Each number is 128 + 24 x the weight over its row's rms, rounded and kept within 0 to 255. Layers, rows and columns count from 0. Numbers have three digits each. The size before them is the row's rms in percent of the matrix's.

# down: layer 6 MLP down (transposed), 384x96, rms 0.439, rows 97-276, columns 0-31
# up: layer 6 MLP up, 384x96, rms 0.481, rows 98-277, columns 0-31
down97 109:138116102129149120092107100108184140102145097129116141105115183108117130139178106149133138176132
up98 102:138153084125145111135086127131100125138173103143173156130131125133117144134145140123120089094141
down98 125:161085163140135155141146134143132140181131121110150124170156124123174106126136129133115131117094
up99 114:108088116127163125161121132150122147145135130134103071094116128134154150115126113141173114117112
down99 095:109190116176124088112131145139127130125148123122156127143125146090136090115127139127126138106137
up100 091:146096140143126141106135122143053163156104154161104145103086128134127110134161106154148108138114
down100 104:121123090127130117155140102135125142114146115113109118081155142079124119177143096146120099148166
up101 092:144163122127113132161117144114140127126088145096115116115139113103120151137193145173163157104113
down101 095:123090131143127149130128114138109165124151103143115126115157130131118137107065147104110126152143
up102 112:156159124138133112102137155115143130102140091126067140094121091141127145159066151133126110156133
down102 117:154097190144080147120093166098117149166166107114110139154088167130117120097103143113095113110104
up103 108:097126141074108131107131118137135154167138151093166155139131095178110107152146115152128101157095
down103 114:124150181137149129142144131123128062104099134128141109174178091126094130150111123142140136168164
up104 108:152153105124101156083144145141101136116111119146143126164138136136115074104124148121131141139146
down104 088:121152184118140156091102089120145108119118154161114157129120159150130144131175132097115103110118
up105 101:101102114144135141125105154140084117122108124137107159134153128142128177105178180161122159170114
down105 095:133120137136130174119081119153136114138130125099132113170096112091126085132148123132113144130115
up106 125:135112143161128124131118126139123160120144105145121113091108111144127101109130058132148096135154
down106 104:132141128126175114111144129143148102101134114113144161150128170092144153142104139148147151145126
up107 091:108159128131145105145144133133132092135083104145160113118130136134140156150161152138127135122155
down107 094:112165132145126102062143123133149114159097093118157089149094136136153134151149160095134126116143
up108 091:112164129148162103122107102118140145160110123138166171097160142126122121113125126130089164104119
down108 109:148153164167140134066118127166122158134157111119193142102146174129106138123117128140123140166141
up109 120:113090159098130160111132152102100136152118111145107113135181134159088121144121161082120094139151
down109 127:128147141122113155086154135143124096113172115116117139138101100139157111121171150175150152113132
up110 100:170126125102155103122153149096185088134159117092114116116115159100129102134114138127109103112152
down110 100:139113138099121114131160107108159089140143164105135153124101116113091125129141109145152117151108
up111 084:126127088128109074114144163118157114110111116059118129116126144119139152133161099130118130117116
down111 097:131122145089098129150139123112097154148123110136157099132105109126106118120097132108120150136139
up112 109:183144152129126129113148119121127136128150155157137093120143131142141100139108144105111143159106
down112 113:136136142142074137092109107114111086105160149141129151114129135112088130100154092137125159122158
up113 107:099086142089139124126124164101137119119152087149121149169105127166126070120089089131124090112102
down113 111:083099119130147130134115136129112157111098127124129171160133138114097093176103118131103150079136
up114 080:142136172148142136146137131083096084098126161129162131143150110138135126144102125126105121151123
down114 092:122120120118083111125147141140134128121118105086151156093124145111131137167156131115149123153096
up115 102:159123076135140124152133120132075140168135167111108167098168131124101117144156137137106156171164
down115 087:174113172111122115087111155113130160081153099106115140121098130152110130099120162123082136116164
up116 110:168076115103130151108120148130102097130114140171139117140130120130130109090167156148169127176145
down116 114:170150132106135113102134116114129097123145132133117143132134114114150123128164134089140113138096
up117 099:112138154146099143141145123170136094123120098091153145103109123144144154159091148100132141121090
down117 089:085137155088133135136123121165135147088113120177109130141166110142124146185121092146130172125083
up118 110:114146138142122127130094114126122139104142137119160112099114097090119132138127094111141105125140
down118 108:127120151149142114159157118131110146169105110111116133142126101145125139142127144165184133112133
up119 105:137175145105147114105107156114159135106190111123149103082114123116129131106141150161141115119126
down119 084:111146115134084107128137109155159122093130116156139126160135092110143095113078100122153153103145
up120 090:118109115098136111128133107077135145146142136069180158117116126170144071145154119143122151172154
down120 077:161068169113135114139114148131103082087114113120096137143094140084124119152138118140115109093079
up121 124:133175120106080109137142096073082103147149154176114174107154150175137150141128125107139112124110
down121 104:137102147123125143120121097154131111124141113140083144104131129157173160167099094143104128166089
up122 093:113135117115094120113113162128129180139144152131142112153126103121171125115134124124106155108154
down122 094:155107168121124132113175157173147123105131125165119122149090155126104161121121127155129131116134
up123 092:156133114119104124154147123177148149128109107116107187162113131092046103133136112142147125139123
down123 084:088136108115145125101123112159133093097101130132197096116139095122158083156148151090145146120100
up124 084:118134093151134126130166127145131113127113089120147134130113133159121119148114105119120094139175
down124 079:097135134117093151102138093100119141110135150167144138077118176118104142100156162131151132096145
up125 102:115180128129141103102124112097117150115152176132137107106131123173133105146160147148111157146133
down125 106:150169177084112137132100109108128139109114135146173090104127120117152117134159100121114149140103
up126 100:133090091123136107135138146110104146141174117136087123128095142157121099106136123098115138120156
down126 091:087096117126106135097152136127146084115083095136140163120151101093108130152114136113162107165069
up127 099:109088162148118153096157138168120182132080121094124114126117142169154130127178128139097103128109
down127 117:141115111087160095110163168116161117114118101113191128104091121102132134154126109128150148129138
up128 071:165126157123113153151125118150100111130100194133145091157130085106167115119128118141166104130132
down128 083:092123103102097153118123113095158137135164123110133125126087142095170114120137139142129125169114
up129 106:146107129075077176118103122154145122086152129117098104159084169125141151122081123100148165143123
down129 099:148141136186140121132141128104129137188132136100128146123144169151143099160152105128156083104100
up130 099:153103110108137138138074112124144161169079102150112129138127132145106095105160132129146120090141
down130 108:094086094138093128176119162139159102176104101155108115107120096190122122202118130133163113099115
up131 099:122117148111113121127138140118150145104082088109096114100113154106128133124177135138103107118161
down131 092:169095133078161153108115137113105077161113176121162121151153126112119138123092115124106170145124
up132 113:159152121109074089116120079149118111101136108163091121126111130134124128099163138120120096110186
down132 126:112125076124098119134135131108104088171108117119197140138134138130153115123130137110123099181087
up133 078:141143142125123123119114149120107154116146147125161129122141099101152131118128124144180131131090
down133 104:177129164168112059128123115119150143122079102113147155156134126119128131134118109113104142131150
up134 118:178130104128121163157176150112113112118113123147149167134123147175128119098167174118099134177129
down134 103:122127194132136116115073121173143132144072139143119116149144111149154117104162146113096170092116
up135 100:097119149124126126146131127118136114120109135125097133107170104114080130098113140154149115089125
down135 096:098108115175098114148110122146114147161123112112151145127092199135145102094094120107134137158128
up136 124:117119128108125144098106095108105119108127135109149106150172114144161182117165133145150157143123
down136 097:121151160124149146105153103119147131128122135152154167140135146157145187133138149088116105108139
up137 098:124128109122117127093103140118133144126164143092133205099104160126144147113137135150147133077132
down137 099:127187120123133166159104109178129121125127120109126115115151177099089121117145173104137104132159
up138 083:146110095101119121155104088135136131123138119122115138164128096078156138113107125119137120146160
down138 085:097132104145111113091163156124111100143138146119179142140104119128150120150123168139116184127117
up139 092:144151170142157149131137113103082089157137129153111119111097126138157116115107146139124109127123
down139 107:155113122077151116127115100133130110137117128120161133132133101110131088127113115091149161122119
up140 121:159147118099144124087111142167149109160104129113097130125149120068116104117084112112142140165132
down140 097:145128138143107140130135113162077145146125106176128119137124155160132071144136095159126149130165
up141 098:160127154100132129096110070129123123152118122139096115107151160137143115114129175108100161109119
down141 097:126136108129089137173120148111158175126122136142148151119111084128147123090138103156097119162162
up142 114:147072117150113113166116123136134156146148119109168113126133127093165115148150176131135076115134
down142 109:181117140144143124138147120088130137141165127141162118095134178106131126137147117089122131139168
up143 098:142134164157078106170147119111110113053145121098127112127113159114114100132143110125095102131114
down143 103:118140118141126141186121151106139132123146134154119106112098148156117127124130122101113101119128
up144 092:128113157115118112105130129094070091149176159176159146173115168128093090117148135150137104178128
down144 121:133102140102161173114147115118125126118137164076148148118103128131137104113124100126128147105136
up145 102:141146154154128151107135137101123161122128155117127128147130112135158164114089132083118097153162
down145 111:136071130096137136142124115140098109146144123150159101096114102103080172117125097111110087183130
up146 094:123149106110115118195092131138131147151115129130067133136141138139129147112112132127142139148132
down146 087:117101114103080121162089148099112129133151134145111123140160125108123141129098141124117167132157
up147 117:127149157137158119140109147129117099062137130121143109109089088126133142074154119125127105156143
down147 094:153146162144104142122108150145136093126144102096140068169094107145116119106115141118143076162126
up148 089:127105137078104163115152134127133144109146183083101153148141097134103122084150094140109142120106
down148 079:113147141162145133124125110129108130148135123152100150097108146117080182135136173110151136148164
up149 099:167091093129135157105153118122120133110150171156064138123182111136089117135113100139158084127100
down149 095:085162137122110125117129134130144146126101108111112099138121119142123115147169152093147107130130
up150 103:153130150129143116090104143117115116112119128166140146164120117135082140140128165127170163086154
down150 104:116131136104170112123116174153072136128120134120151139139127154114135123126099090106178144066123
up151 106:176099167130122145133111140127082170086168178120123134153110119179132112148111108137113113121126
down151 111:103146131137069141098094145128112151104122148140111085151131147200171093159110094145110115158124
up152 103:109106141140134145124106119095108100108124180178118089151151113126137162142137059142136125136143
down152 116:148107121131106101141152113125145073148136160126146131126110142114120148117143118164129122149092
up153 125:106119158145088151146086142138133139149110077128110111122121114091098187081128127157153117132111
down153 112:144095100135138124114175117153114140117105128136126178137131125115126077138152143097172129110161
up154 093:072091112076153100132155152107159152150140154128169133139143116143158102140138130092132094120104
down154 094:138169142158117073129119156115158158162158128160139174096117163154130127125133127132123145127146
up155 092:106124138111141115112118137109080113129121127134122097112118135154109091177163132137100143103138
down155 095:100109145163134107140164161128121136109123117155143125121095089131124099120121122094115129119128
up156 113:133135112108161147192121111151066113156113105125125102127097126106159092172102129143154160108091
down156 098:098093156172125158146120139112111087108103137140118104152117136095117130095131152171157133135112
up157 099:140141113126120113110142143122116094151122103105166138145118170086122114124109139119113113111142
down157 110:105149102152132111096126128154106159160113125101152118120106138112129118072106145109124124149124
up158 104:093126166079147160125105143156114132119152106127121136108122115159107127123125115120122109134064
down158 114:133091112131118112103141153135118128154109132086097116108136109123144174123115122125185123094116
up159 121:141094151141107082110125124119120182145092148127159070107116113093117132153146161114148123112122
down159 132:116083147154113109143114142150088130138094128111143143119178095114153102163110145131113122085100
up160 096:115084127141175154152102144076142154128141135127129114135100151122183067146130115146093121079101
down160 108:152141127116105116163107095117131149132148145139116151132157116135164143135104129128114112078122
up161 111:136135128127143118153114107126124162144129158096135112094124102143118079148111137120092149073127
down161 110:105090174081158104111108122156127163122110166144106154139126111156139100155103121120088113133144
up162 098:167173147124142110119145132106107103128132128127085146144132134134105112136121062137127161080180
down162 077:109130094111167143108127143130120114131106189172150161150140124126119135142131142107106110167099
up163 124:127127120136154091104084151118169114137187110088143133130095119158126101126138174081163108116153
down163 109:152106170147144117118102098166099125137145109137093131134128149133135122160100147085122124155081
up164 083:165118131104104159084126128105116152140143149160114124132134130131141102136133156136150061078107
down164 088:111134138143094098138138101181130083120146097106128130095111124129128093101140118125115146126175
up165 095:149114113173146109147123145135107126146049127121123150133110136169146129097142094121139159113134
down165 092:126082147155121098105081160106153130134126118156132194125123108113164114138126122094134144107153
up166 092:139125129154108075148121181124141148130104115148115118114144099159116122117101149122159147129132
down166 113:136103116141128156164092146104117163131110153116213102117129143132133166182124113150121126109135
up167 113:133121153172114127118126133157145107169113098070127099121126092126113149097153132059137100151148
down167 132:104094141105105093124164120124134086130120097124131114133115116171200162138152127143146139137135
up168 094:127102089137107154084120105124101165146135101120150172138103094110122131120136127102101108145133
down168 072:127108148120125116176142159105132126145123131159083145137136171120108171091133137138148139154184
up169 083:144113104103162137145157141117108122126124195128121168128157140144148128139096164133140124162129
down169 087:057155121119114111153204078099136144132144116158164136159089150089125137140123131134137136142103
up170 099:073157095128135152141097112124132156152154112089105111166109125146156164155130150109146133108083
down170 099:141114102137117108170126133084114156116120134139143106164085154088103158092142130096126103093123
up171 102:187153123156131142132129115158130077140111127166116169100156134168162113108092125135119087133146
down171 093:092158112080114103128111128126164131109115113124175126144147070116118167120136135130123063125114
up172 118:109161149110072135127149164142155085098123106135107132112110130112106112174129127143162160125082
down172 118:143168108156135111121139122127166121147126175124139148127113151120129140109166179149150118090110
up173 102:145098125133130108094084115088178096118141134149127140154167164102102141145124075111126122160176
down173 103:099186134134159115166132127124148158157156131125111121140089126115123096145150151154145140110084
up174 109:130150128127085139137090115097132126084133101140120115137101168107091125173126103172148145141106
down174 113:149135176108108166122154124116121151103091136184109130112116120155143131123146153108109090114100
up175 091:103167149113159144134131102139160142131115136108129094147116121171102135131102114139100173133116
down175 103:171139114161128146162136080157162103117147112081142141128128128120126120160109150113103125132116
up176 085:162079129118138178154155118137131166150126148088154145113118126113147138103140133123165133181143
down176 090:151110153130107100098158122120113136132168091151111150084086118113114137151130113131087155158136
up177 091:135123127123175097196136119082114089185140112148123161129147073094132092134168108084142149137111
down177 083:165144076123143161172115092132082117123134172115141102132123102115147088119118132123146142120074
up178 131:139125154132161170161112108156135185132150147137132125144101104152079116085128120118119182180153
down178 088:115138134139091123098115109141125132108146139148146106147171129132190085101133094131105120132156
up179 106:097118144115128124149106137115139115121158076163135169117133164108165122165132099113075152154156
down179 095:157146088148144111128187087127155139126128121096180137153106182149132096090134096114116111145070
up180 107:132127147124123106093132153116147115137127140105114105153122189124144160137136125098139140110147
down180 104:145125129079123149127130106160088114070090109127114140120136115176127124163145109122139185140159
up181 110:173129124110139093161141086126126119112124113147121082153115130089117129157132140145132125099160
down181 095:125156145144084146103084143161124074139141138124095107153174105146121133123121122147142163110148
up182 100:073124106070097138119115123097131125111142126147127100092141140124146138151100128133131103146137
down182 095:158132097112071135134124118091131128094125099138144174126091070129163136120155153171165085123140
up183 082:165114134098139145100105167147104116150149111118132126134134138162122114127076153148122123129130
down183 084:102154131130130138087157129092114162103110151158125138077097086091120110143150158127129123154135
up184 084:085140100092141144160098119157101145158167102092147089139150093101099096115113116111130142105109
down184 089:089124110125131146143133158180132102117091156141141152134154103137106116168139106118121128118089
up185 102:111152099133165126129129094132116151132119168133135145122119101109170131146141158106176099093143
down185 107:120089143104083146127114139151111124095080109181155154154118097114149077119136141127149117154097
up186 082:153145211100136136106111155151121114156131176125107111135113167140150155157163082129079113123085
down186 077:129130128078132116138147096186101128136169128102123081139138141166089125166089128083169105151122
up187 092:174118084141114183163121116146111147120089106118118162114101157136128121144122135108121113131147
down187 087:104155134092075116095141154166139162113138113153121103134102087148181133135123114137158096119143
up188 109:115127129152120172131086117124121165141154139105142186109092133103117125131149099130125111131114
down188 114:125171138132118166136125104144114107156131127128105097123139128130119157114086090132170072130121
up189 101:101127143109104156129084156156123145156141124120102125083110131140134129132153092122149126099112
down189 116:129099168150155112156145169095119150122144144127147122118148103117108135107127116101082094130114
up190 101:168144102124128099119129158136097131080098155118121170134121127148144134124121126096111066126105
down190 112:123127064130122124140103123130138148150128113129139112136102106139123126143104109118144127173080
up191 115:106140106126151131143126131120080146133145089074118130079107156149106124172130140129146101112103
down191 089:158143084135142115120157146073129086112133122110140090118109112078144168107124118150139137170147
up192 073:120146120161099091176078152116109146096084113141098126097144155105085161153080164104131145140104
down192 068:107109169184096102090107108095111144118147112094100129138158139113097156134152109148113093113136
up193 104:119120114161103141164156082107092084148112081116129121122110125135143156128120144065143170142099
down193 104:105143169100147151138084117096116174110163113124103161128105177127155116117174106134137165120160
up194 066:160120120068147088117114154138135134084139137117082124104122141135099140153116138135123145169120
down194 076:131130160116155147149106133178148135108176113121131118127122130114139123123146160182177100125103
up195 106:143104126125135130103163149126140101114149115146171147138100135093118118130111182109115130065200
down195 102:106087130116161170132105152111104136145124144150105090120142136147119106109151123146133092151143
up196 085:135125114148085102089100154174144107145118074109146192120136134110107185126122119113144145121133
down196 101:144165129108174130148164132104094116071150142099105106124092110102114129142150148125114136136123
up197 101:115126098129080179155108104089136142143129142131115139127104109148124109093087128097074174104124
down197 099:138116136165078110122114105103118078150188165141111175159115137155092100114134135155101145098098
up198 135:105083159102098125131118146083122087075139122161121166123107123156125177097116104139127158157141
down198 114:156087143067115170104127146147093135111097113163138139148126142145139123145126142142100123132144
up199 098:142141120102158127130133162156133133124142122106128154101117122145118122137141091105164107108100
down199 098:115166108141162163084151143123105125163125108105152129105100102113170142108141156121084136134133
up200 096:177121142126097111147136105139079171121158163094167124147152147138119141132133159137091166127165
down200 106:131116100110098147094121137162130138121136157166142117097112160088137167101158135144113168120138
up201 111:104158130153146101165128154139155169139136135109096129126060098159131128100150114143136123124107
down201 117:131127120122135104164165156141122137125121118158062141117071145130116155084154116119120133125147
up202 104:117160144116122116149125099120141135110126132118102116157108183105134103104094127104114099080109
down202 083:117120145142057121126145104132151153154145102132145154159148155180127134164148082124144148119144
up203 105:147127099108098118120139079106135154111154108088190165097122130123120177127178135131125156123114
down203 117:153098142135109148136095107146140150141118147144127126149134158151155151152132121113124129149126
up204 113:115108100151158162136150124135107120133136152091139144066107157133133133131152133060117136162152
down204 107:097075145131130118125144135142130110124084158140113118091133141119105192093094110132125147128121
up205 108:142166131143125128100128138153134168125144105101120152107116114121119127080113129106103129129135
down205 102:108118167122085111086156139088097088087118109134160137113175129166127129120142122162105094157084
up206 096:159119128116149129084159093103129149133137150154161132142103139107161088147154105135142122125160
down206 107:084127107136135141123152111133135128143154125142124103157073162148090156157147133100126152110108
up207 094:105100108148121089107101108098104129138166156112150133149164121101140112135130162134134149147135
down207 101:142151088101099111156099142120134168137124066096124122160145105121135147123150149159141140117098
up208 100:163136158131114136107121099119146118119121158141121107121122145167161173107110132127103127130125
down208 112:138140144110142139127157119144150123113123106127111133113160159130148139119134090106149138138165
up209 091:171118125093124137116124163089153118168147094121140103145075110121115119114166146120167083122126
down209 085:107088126169108118124107117127140109145158076126137124153160115158121087116090109147123134110154
up210 095:156105107148134167113106077128108126111134156100145145097126148157114161160154133101172164156094
down210 092:107121127156119101166067171103116122130106117138104109101169085127117093116092139113121082179119
up211 102:103129113137097101114128179127123142119137111101113131147112127105105135115114194118116121089073
down211 096:158071114134134179112125121132147104131140131118170145169141147142133104121117094091128124135137
up212 111:078136126116149115165155145080129118157140151131134141098129067166149128103171123131128127115108
down212 097:171153122116173097075126110145113104151110144119097129142136161173125100141116173088168093113135
up213 109:109140134143176146120112174107130128140142131123129093130122127127122155121123131089104122133129
down213 093:114119102092102174093163126132111141084140145059136093135082103158141147095132122156157193134129
up214 102:144166145129146103184142132105098167128127091140111112111113139103125088128119094150145109116128
down214 106:123135125126105143113150085157156116116109106117126132115120106140112174145134132100102128107116
up215 101:121105108136102101131123124186087147149124158127130144114137153156106101112088149087151133152114
down215 094:089119130115114123128133109120106144136109154149115123118119179127074159147146130103188098098107
up216 092:131155130128099181138115124123114150160111155122134137117128135141132093104144118152143091108138
down216 086:137124143128107140129115146156187091131138139147088147144131132123115108140120143132131122100083
up217 080:115132112090158183119138127097143127108122126119110088153214140155130071129152111117125105170094
down217 077:142128146130130124151141151106104157134112132167141129158128093145144154155141146126180115129135
up218 133:154150094130104085152133147139090163120119118098108144109126091100127127121128158130091088125172
down218 113:142094108121138113127094135151085137137115081085140128122118117104134154159090101132065093151111
up219 091:158111079132166161123109115124126151082101138152141171131139131105128134160115124108127099152117
down219 103:105064132134140150140155105117152116142157154127142135139119139152148110087103116117116160091146
up220 092:174156100140104190126170131101139111178154107154142129112114118109135112134150126141103096142107
down220 110:091126113139123083120115130102141115122124106128117134078147139127124107139155141111132106116136
up221 110:145110119123113145087219150143181175142119151099143139137169145122144117106126125142111109129075
down221 089:112146103158162062122139100140113103129161121161091118119138140099091144131098128161166137167125
up222 100:108132144115160111148109131083093123129114145102130101131167156161104111138137120112142139145136
down222 090:103115127162172114137120144149117149106153091140183115138097068141120119142084109145131129118119
up223 089:129150138134153135125131134108117084073158156117116117137141177138145079093136150138125151122097
down223 100:144142142147083129171140127109113130166118137077137148071134101090112193133147129131110103120120
up224 096:100126132087118098141130147123107146112080069175130140103166118134165095164148144134089125167158
down224 107:154146159163173155115123144117118102117146147119116159131131155125140122128143144171138136079132
up225 098:138138126120081121121149143115145162058145096099098119139071150129154124120120139142115121111136
down225 086:134151119109148133112188124122120098122135130176131165094152094115139116097160089058109120107094
up226 123:147136099131158102160086120122106103157153159100155137144137113085102156101159091112088121171148
down226 119:121159129103108095160074162096173134121148121136139097116126107136115126134146146184158119142172
up227 125:115142163140100133089144131101126138149133096126103130116105124107119146115088124103134132092110
down227 102:102129101116155181117097137080143115135133116149164151143111139144134131141158103147121087108176
up228 098:112142159109142145137127134121133132190100150153095090135132140103115108115132139112127132148127
down228 085:123118121133112097157116113122128142132154131144106137132128123128140136183083123125088128185084
up229 097:157130120101150153137155131120164102114131157104095173101106138178139127156130154128132087120121
down229 101:115165154131113129086065143170143135138150125122145131108108115111124128110104131139144130149115
up230 112:156133147115075123153127150115103107111141127136139144109154106131123151165103122152081180148102
down230 104:159140116106124159122114152137143092126195140142145145129096137131172111123142139104126137117103
up231 106:181140121116106114130126123155132103122196130112092154106107147117061173127107138138155150135116
down231 094:096128101160138176097112123118134111152093151130105129131103143103135120107127159153189146114160
up232 101:133117079141123119108148146143131102121082134081139165087133105140131128112114143127112107116110
down232 084:118071136101162160080126103087142137117160087126131105096152102130121145151116116165102138158142
up233 100:171133134150128124096116122119112101129102158122129107119105171148118127139122190082120135152144
down233 098:109148138121137145161109101178178143147140125118106128104123112120157128168089126133124145096110
up234 096:166158121166177141127094128092135140155144144102157130129128091115185124124131124139103126144123
down234 113:100155079141103123102112110096125128140131141133103138127134117097123128160129116158159070121138
up235 098:093155177144151108133129128137096164074139145134078110133110123134149128096147129127139165207112
down235 087:169133094128156147096123178062112095111145137152132127155133140117141147119159129107107121114184
up236 096:071120112156121124142128145142084112059156149100109124150097150126105132145144121109130147119158
down236 078:141123155123121152143128088149137110119133138108124142122098107137112136147161141101142190161076
up237 075:093130095162138124094083119140082153151101131120132126103147109125148157141132110117092136101126
down237 102:139103177130101077104169148123104187119098097130127103108131059120136154141115130116120098102130
up238 093:148101114091133158122071131126105164143033121146106108124163151127117123124124147114131135114114
down238 080:103123120117083078133154132161133138160114108098122092128116092085126138096120118129148128159136
up239 096:121180139127149111117133144132123166136132135153126153101137127097137151090070112127125111125140
down239 099:126071112112107107112141127135140134156122119163116136156129128156087122134074123160101130126109
up240 091:115170162111126102112112149141098148147128104139190138109125144186111156145117113171092133149141
down240 110:168120110146101091132110131147148200133093114138128126139172102151140114161110159126141141137121
up241 098:154139176085107097095132085149131115144131111139162097158123103120111175127126125127128109129143
down241 120:151152096145125107128138113172120148132096135128163103150095113134161134146164092112132097070089
up242 094:125141094124111116111133134104128178100098131164124115145110118106167113148117135124126082148129
down242 097:134130087125102125095140168101157120146182143127175131088129113155148123102101138109163112114106
up243 093:135120147130133140117126122107096097132117154094123099144146092109107138105127166123079112160097
down243 115:128133166127101121152114081156139185096082186112112077133110133130108135159106118121116122159117
up244 088:154148174112115116130128163153131129141145157119164120125100120140134155113124141139127120115139
down244 089:093114130142137136151160138094078134144112124194159149090123108138133119096106149125152114063100
up245 103:151133136129123130126097130126140105170126149107095115121155099081133135117108092108085127130129
down245 097:155143114136173140127118142126183083183114136135094119128153148154128116104120109143138107116110
up246 093:165175122128121091185104111097131141114156092131103106120115108093118123119109115136124177116100
down246 107:109170130128125115135110116141118133089119117148144125135098118087130121131124114110162102079095
up247 082:146142110120126163152099163088130135114123123134123189132144132120133146098127160128149149117137
down247 097:089105118157106172108186139125109128145101089177172090148138171104117084135119171127118154133139
up248 095:122101200100172106095113132094160090105146159143125128113122137116156086148099145103122128093128
down248 109:146130065137101146141141159106120149114092105120102141090157127108147148112111140132138113090109
up249 085:105127118122114142128134071137129128137114127094152144103134119144202103133152142105102132138112
down249 071:108134169114148129156104133139141113136150165147146152096100156130098119122122171134093145132168
up250 102:165124132113115142083128145156163183164153106130107137104118130172138071145108127116103169134132
down250 105:096116120113174114176124108138146125140144116177125163149141147150174116092133078115144146122110
up251 100:131123165121153111145102128158106117100122150099131157131154143160164145147101153142086130126126
down251 112:109110155151137161143118145103162103138177144114193129133139106117135131134143120149097122093118
up252 085:093108130108103142086112073107163127128106120134127141149105137145132121154172134164116118116135
down252 090:119114140129134178139122112143145119136115140125130103140112142084108123138131150153151095140099
up253 102:128110154162085136119131143130172118098110148112108132130107129101148088132132109104131147163107
down253 101:147107098115162123147170093146099121114103156149121099135120149088130091174147114116133119148144
up254 123:143110099051099135096108134116126132145152153095151149112136155186108112124164138135100149138129
down254 117:102191141124149141100139155136139094128077157142123105104140151120153197131126093128130082101155
up255 116:144123134138101158146157186160164083135135090085125123138113144113119138136132106142148100127129
down255 099:099134115158131117100159121101120125130087114143118101123127140103155129097086154143131178127111
up256 104:145097127144112097149136100116126111143147163168111122172141113111156147132116096122150134158145
down256 105:127190123138146120097118120107091122182157131094153104098136116153111130128121158123153099151143
up257 102:143099151161179139128135122101103136121153171101144098132124116109132059105126146135090145166114
down257 090:095148095173097124143121130123086106135143116109159137135127157123132130144121125150149176126133
up258 078:136137152116139126137126092095123105129116113150102088114078132126139117157155161159148128145180
down258 087:148119109124165208117127140100173124100118105134134129087130108165162123115132127125101130149139
up259 107:091113134151122121116093153142189135162124109105142184141096108129133136089148145074120123123164
down259 103:156164182095156128147141079155099121100133140191121154143135165137143121113129108141126140113128
up260 078:155103123109144140116147156103130121106082094114144107074133069104085128118155108092115162126117
down260 097:140150150127124134120110105135156133091106115120120092133132141126147105135138159108086179119101
up261 094:108165123113134112113137095147092113118132099124100125139145138099094143129138167146154152129176
down261 093:101106148125116139107140113114117112123129179173151146141113129132156118105127127081124141160133
up262 119:096125073116139117160118154104155127103116141130099148115154084155078094123116118141117068124125
down262 107:164114112110148136140172145099089118155137158119146121139171153142108165160122131118121117079167
up263 115:142108138089116127100116149171138093115165120145118108115123149132155147087109104142108145139109
down263 119:141136134127090177104101121143155112124149107114103127137133117131100136121104104154147119151050
up264 096:102173172140154140136160114127147104127109124149125156133148137107122103110162157143101173124120
down264 114:164088087094107143157145140105174103111132135097099111134130139114128119081096065107135117103091
up265 096:154108159156144131152076160148117175159123133106128169125159162173117123124166113160104133127119
down265 084:107128140138115159117126164135165140149128149113143149104136135146137126088136091177096111116116
up266 098:143140150114186094142150131108153147161150128145082107135174118124135134115159110147135139131106
down266 079:110177077134081108122135114131146135126080143116118118118132077191159178119149145144168111104135
up267 068:139136119137135151093109124152086152079119140109081140126136145141128086114145142094117119142111
down267 065:124155134113134133166136119146153128143110156150136138113115115111112139160132132161179188139083
up268 087:173146126142133150132122120105133116163123147148108100140141141101099155159118124170147135161146
down268 088:088137109096097133093101171145152167124116131148139154087116156109132130085081143094101153131081
up269 104:140137120130116132112114124070128109160164145140104147105100104156136115157159173129122165133141
down269 093:081134091125149119144142156143166114152140122110158145179168161130149111119117123111158070133125
up270 110:157108137100142134188145161164145122136155113139155153119125117137105193115091169109152148130141
down270 100:116114116089134153116121138160132122135093144138163127126117103130118126140089131097073132138128
up271 099:174103096106180167140130123142119119128102134119137157102157117112138139118169128097137147155111
down271 103:123164176138120117155117109105128057130130095134089135134116148116147178147134104091139138139116
up272 108:152139149142152119138136062150189085108126116125116124131139158105153151142128108105131118135151
down272 112:090141087094146135145168165103095158105124143128109109139117089100101138126136134134120113133116
up273 104:093122119168103152170154132139121117148092133155094126108128136140095151130115163109137133193140
down273 107:100133150085117086139144119129129100108130154149143097179091159127110147107136150132106154087156
up274 076:119095127155175124133141129139118107172123102121094131110065093120137158117166153124110104149105
down274 074:125147149108143164150149132101123142112144096125110066124119103071142080135167140149134116067118
up275 089:104192144152117123156109114152127116096133125134150125143137096118096119132146135134121142163121
down275 092:119178106124124103143150134148136119102100162109138091107129128140088148104113172146116112105099
up276 094:082124140124148178169114086156126146124118143128157132122174111133113086122115114131076109147125
down276 094:083149157135180131136166126128110140138124130092142104102116167104132148098127155132177128147125
up277 095:179111096130148136116139145137146108086113135091104169080155140097157144120111099164123121133117